Part of a small language model's weights.
Training: a variant of SOAP for these matrices, 284M tokens, 2169 steps.
Each number is 500 + 40 x the weight over its row's rms, rounded and kept within 0 to 999. Layers, rows and columns count from 0. Numbers have three digits each. The size before them is the row's rms in percent of the matrix's.

# down: layer 13 MLP down (transposed), 320x128, rms 0.175, rows 75-99, columns 96-127
# gate: layer 13 MLP gate, 320x128, rms 0.167, rows 76-99, columns 96-127
# up: layer 13 MLP up, 320x128, rms 0.157, rows 76-99, columns 96-127
down75 101:503523505553555496470449452524468496480463563562466502516517556454571503542474509492548577492479
gate76 089:477554492478576568476522517531471500535481453500486474447516440495496515507570508547505464518525
up76 085:451541507522477483562512563459496520501453451441504525456515473567523502542456472417461443459548
down76 097:477476477454519435517470512539511516486525457491483558486554502527532548559537423457477527457514
gate77 093:497535494481480475505488528479534510547533552459524488560492555470554457457443511425464514575509
up77 093:426501412569504425474522556464528520563486524540496449479479502488488514454494456488580427532478
down77 097:428437469501544608462516553533459478464468516497463476418557451465469520547463491584558481508533
gate78 091:485452478433454505479478452493527443603602557556494514507528478505545511549424515457495544563443
up78 091:478490458451553542458539533549560460498420518526532484551464508511513470489500518460483514520471
down78 093:491520518564497533570471498433447479510591476565581511438490478531498485453500537516480504524493
gate79 096:496551426497445561566563525589513538481524529481460438545424479469517533552524508484519440519482
up79 101:424491519458509446500531535512461489482522592574500512518481450531505479480461543445473490454498
down79 097:565554459459532430504545477575533523553469456511437472545402541575475444486490453532480524487459
gate80 108:475481543444522504472566529523440506461491491457452574453509522449494538516569552516550441526438
up80 116:548491492489468452576453483553534575569494510453508495502553456522521443469398487552588490509484
down80 110:484476458500470555520542467554590478569429495429521524491533496493517508505451466515515523519472
gate81 101:484463375498501543565529465572531503412501557466551496525506514515505531505517511489440485463547
up81 098:419456505512533451436540573517551490486480509531557564463461528496446473568524426549463494501493
down81 097:514560474522550508510490452518502471489508543456478454499549522471458451486514538458496459561518
gate82 109:476495548544585541506430542482552453526470443475545556504435601474476478481469522511518460486549
up82 106:534491492479437506451453427566504534486503484496429593486505472463476540509473533506505494553503
down82 102:502455399479519468462497538440472545530549467486493490571518539520485500516496490434498528546539
gate83 101:538487582520593516518533480509563525505564512590505521497444562541526414496547473523496477472526
up83 098:521456559519475513460446545451536481544448528454518486504548538456504504545500498496548496456466
down83 102:579507467486524474537440458463489389519429409490475560520480454466516516457540461528575468479564
gate84 106:486533520460519494490516584454433513518407453487504581544468581539446459480522509419481556516417
up84 105:524500465501432434570516477576510531532505527478525508462483576533487491491509479494548530535492
down84 097:483541456571524527468528557491440521497476539452501590486518513455533503458549439514446523533458
gate85 093:520481505466474453473521513442484492527505548515451475486520463520492452418490532469484422513497
up85 092:448505456467519514531448548562490516517483458569516535520500504511469566529456414503487480509508
down85 092:483615463454478499497456479533528513535490504527539596468534458504490478444541516522442514551563
gate86 104:529487493418495470533561527509462523498513479599477531499531530511505537494536541468476397521464
up86 103:505501519434501533440558475542439546526483450509490447483478432459551504546493507551523554528479
down86 099:531528509577473490452449520523468456453524499415432543556508459456467468437533497501473546520466
gate87 101:472507484488572466524502493511560561416516555499522572532485418438453488465548495521514498498445
up87 095:487524442481474534497507432452455552521454521517467529437483538500513564472521545440507451455540
down87 096:506536517502512515492539536527490487472416577506484596435542483504532521485487488505534487466511
gate88 108:519514531479469569426545501414521482493555496560521489587460516433531510568489456604499482531511
up88 112:455509549490519611468461500572465477423468465499554521474527502494379497466535494559478464539502
down88 110:504471531471575479514514484481507523496498525398449455510508542435536464497516547529470561539506
gate89 104:546522583463463529519498463523551531569502459490495500493498621541487473486567586534530513499570
up89 109:513558513547480456449529437504490480432528443556498490441504500479409544459474438547531547510522
down89 114:512591545514517573466465532470408508514511488465441583508548430511546454465439513528421552546522
gate90 108:490524479528516461474524613512448471470530518465467505554530464566504463438519490488442510522588
up90 107:495520503510449544446515566479484417574443435551518495497438511472463508495533456622510559522476
down90 106:447563453540510481467504475555544493581440544546424491566535537487470492537507610466517540543503
gate91 094:499483481516499448521494500514507504512474511474532485480459586493443502581499574536511493483479
up91 097:525572551478456565521469478495507527593515528457492431501573529508496515524486469503512535495528
down91 100:519451502557509432493460458460424481501442484452495534521423503428505453491481457423526471438516
gate92 108:504510517535477427474480518533434489478524515525511444530500480545494465526552454443441618503532
up92 098:495495450520474513535440505490508500489445517449498535516450457449513558498465498483537597504530
down92 104:465467535474540481503511498502490441551508489511452422507475499450476503435529489468466478485562
gate93 093:449512468460428510523499543492541526471460484545554535526505486546566552496540457539465487429493
up93 100:543511505535465464497419468503467481494402411522489481550484440528553494485540486557468530506536
down93 097:455510396522472546503475489568482494489581513470458520526462533513524511456487487525526542429455
gate94 099:467433557497515491489480567520601484492510510555539468545526493596540522578464487434517517489495
up94 101:521566513506548496452499423465518523521534522615458503528523486543484508485510497483598419467500
down94 103:496490602507484540535524501451508461412518483528480502491542569520506547466471513519550501488580
gate95 106:449555547521444500501460518537571499488539503514523485433513556497481493444504448461527515540550
up95 096:528476496582558477560445517471547584522454464444532545544527481448430577497525513541524530414500
down95 107:441493504432530515498492521506541541434485499431535511479465488461490528452454509485440486515491
gate96 104:529483485476465491519516473423473504530452474462537577509515563524443452534573474468448474512536
up96 101:562528547481482497536528530488513485474562527556559561519499518459448505455525492473604460517488
down96 103:536441540560477466494413481531527476515456529472522521424503491570509538505468481483460483537458
gate97 089:464531459562541411503453512488517501535471447476483474474456490516475558443513414531554502549518
up97 092:464502468483508452495498511571540482510529522489417474542492503434523495508440506458517500509515
down97 098:499527504503441522541457510509522507440432439510468514553465445473466515465459575570473481493464
gate98 102:526521491538489579525456434536433512492462468519505517503461548518508507380478462547443517522437
up98 106:538486488526446482466438480518543569430511471508522475388530553525477464570538540490580551533435
down98 093:455538511496513465530562551513480481561478522492478546565528540547509514501505525492466498475441
gate99 092:477585460542407464458444535579395555490451494432569459547469521485512499523456502497543505551483
up99 100:534473471433491507442557555531532478452459501562526484557520534485486562492479470516480620611505
down99 096:525564524538445525478466550502488408517543456546490501480457433452519452509552468513519566479485